{"num_hidden_layers": 16, "hidden_size": 96, "num_attention_heads": 3, "num_key_value_heads": 3, "head_dim": 32, "intermediate_size": 192, "vocab_size": 1024, "hidden_act": "swiglu", "norm": "rmsnorm", "norm_place": "out", "norm_eps": 1e-05, "positions": "learned", "qk_norm": true, "attn_scale": 0.177, "bias": "all", "tie_word_embeddings": false, "parallel_block": false, "init": "normal", "init_std_qkv": 0.0644, "init_std_o": 0.0114, "init_std_up": 0.0644, "init_std_down": 0.00805, "optimizer": "muon_variant", "learning_rate": 0.00997, "lr_mult_o": 2.0, "lr_mult_up": 0.609, "lr_mult_down": 1.5, "beta1": 0.95, "lr_head": 0.00593, "warmup_steps": 0, "schedule": "wsd", "decay_fraction": 0.798, "decay_shape": "linear", "final_lr_fraction": 0.0, "batch_tokens": [8192, 16384, 32768, 65536], "max_seq_len": 256, "doc_mask": false, "train_tokens": 100300000, "max_steps": 3224, "dataset": "wikipedia_en"}
Each number is 128 + 24 x the weight over its row's rms, rounded and kept within 0 to 255. Layers, rows and columns count from 0. Numbers have three digits each. The size before them is the row's rms in percent of the matrix's.

# layer 8 MLP down, 96x192, rms 0.168, rows 72-95, columns 0-95
103:118128128113132153096150147096145148149141154139092139071145150142126111150104112133113123152109138146113181143114088136151140130167151109138170115146114109110119142161106159139101113117123140103160063094103114091143131136103123126141145118150140127092121163116074150120123104110132132109
104:096157157139117136198121131129090103099124138136102117091098147165092134163116152123095133142171141160140123142141091126144132125115130145157098130078134179168136084116152143138135151095160135131183121153120114174089146147124088112152117126148108108116128114148144103163120142122156136134
099:134114122159153143105144123105152128114127127116107118101141125116085115137098125118112112129122157082133109126163121133170104151103152116184130104114178141115158128164178149139154148125137109113095099132104139104174124151137154141089136110115143180161161100125091106161121085128098141129
106:081131127142122125104135136166158124121137124125089103137130137223123141098133109134156059112108104143151137105126092070097170145132130131116117164132136134166141128119089116167106142142131126160106145113123124085094120164132126133149077126152108139104148107121127099133072107110132160150
101:142132102150108109099129132124152124133109138107159093071110174127131127107136126080123164072136154125101120105105151136133123113119105110141141119145138151158101176095102111133142120098093116116130110094164155111135095113114102134133106083121145137181198145147132131145142123146132102071
098:107148111106125154074146116160138142132110120122146102125119135133085130076158155084090146164149129126134149092164169129134084122154114147124086116127157118174165178149150150131155127117125112099128154115123123114095106134150077113186133113111146151150151072136108158163120091145085109138
097:101153104148133165142098125109160174109123150147146147113129127104166141145142142136122156096128167118117111127128134142134118119165096078147153125167087126148102168139162165076138128101134140093143107108120137145122106126169077142138128125108143098149151094153092110086092101156148154089
100:118155163139156109085127105127132132170196116123113131108160136127144082132127145080100113141101122169150073137133149136133144182124117148133101139092138186129123130103139161129124152166108141122106159150074138139150141118129102128148111129132071169119131114132126068134160158148149161115
093:159126098122177130117136158106147148105200159112115156114141111120101124166165104163137106114160108137140099148138110132136085084121129153117142155158160086127153102106173104111142085125158173143146103120107143072075146118114071095107092127112133150134132122141111132114153140135116147148
100:126090120157109124095141151151114131078141138116107165112114116149131135066165118117129087114125132100112100102092125149174146134173118156113153116121120142122138105143115109142139116125119157102118089096157141125130126100163157117097171126119121126116149144127141162139145099139102101141
100:069154110163087131108139140146094147146122114088159097111124089128135149069130123128130132122143152161107089149110095150127126140114123152110149123132095131155123110168133058140140076132133077120127120121120136149078159077121078098140118159134128110104123156124139082139137176109113136153
102:109113151139141111147140112130116098130122105111138088111108129116134151117120095120101164130130162122129108089150115091103102154104096107129088122165101106133143091146145116130160122098146094072143226144113072128149145109132117131146115104135150085104149109134132109132144156171164091155
101:112090149163147082100091151115127152119070110116133087110162124147142105110121106119116098137113151115116096064117114141080085144139154066120121147113104150173099144156099121110125115131115121137110121132140112138106121139095139134110170099148142144128119064109136152127126094085167117164
108:177120138146141130127130140148145109118144144143130110127131133131134148095111167080177133138115125178107105129167168090094138104125128097097150109124139156090117159173122114143127148134141115103104131171141193133126133086105132146124107147165115125115090169130105128152084129156123154108
099:102121085123135133132119114132135136157124120102109137104151153099147114109122116133144130100121140124124155105142135170142126137174106158105108105139152152142174138139173064180097101144105114136127153103160127106138087128133079116130139121109162109147110156115096142115156139123125123134
099:154128079120109123128159149091172103132126150118124140139084173128169113097137136095129135081115129128118127159131096061148106133132141122110168112154104111123118155106111098145111148141113134111125138134103093115116111118147135146121095128096105097119111126154128139115165125147120129174
097:117107155134125137150168097148114124159127128115129089184159124126114091131178142143131132117137147121146098110110130128152113119120117063102141142140133097091129139097137082097146076169124113130107135180157140118122078115151112141114122149120117109124120087128162147098140145156109122152
099:125142152109132122168110132144127151149123166097114145129159127152109167154155163124124120116125106178115119151124158166112108134131110116121134151155081136138124151148071179123094130136145126151106141182149137162146114149101132126115142114120103138133124141108125143158118140138145059106
096:118160146113128103135132148108110106179112125126123119157109132145155109132143113154120081143134141166115117135123129183142108114148155105155099126121143139169117082128160170090140106122143112186169167152131100131099153123106134146121103131121107130143160133154127097135134132138123134148
104:188160112147097122148095119195153147118153173164126123128133174128097077102107102097152155143092137106158133092122135166187127110087121104115124112116134129154126145136115171083152137121148166120108129161110137132066138119145141137135145103105113115154124109110129142138142096129075126107
095:153114108126164134140148099113096111067141118081105139112142134184184145125130119167125148121135156123140099112128142128094127164094138151113131143120121146113090137125146091094151120100121138136137145108151092122147128131090086076134149090100174111147163054124127105157093143136177124117
102:122104106119144173136130128141109125111124144158130131123097146120105114134102114145062105136079099136165144138134117055080118120133135118158148082146102076116121138083140148132112123177145101123136097104128116150096134145147098120139108166162134123077108130126162142116161120185140114110
099:129121115133130127132129141165129142145134144117153131090120154167111134133135144106149105118092120142144080154140135140148099129099117106139107132121132139149109098094127123093151124140119121147157120123187113124143174197130144125123102144112147122166099129152129127167143143114079097181
102:099150142125075127134122120089135160154212157098122125141162151110122144124106122099121073111110135144186098129130110126126137123131169155133142153142108110121157091167089117168119133150109152130080129157117176121155142143114159119145131150164095157144106187142084152084114058116160125144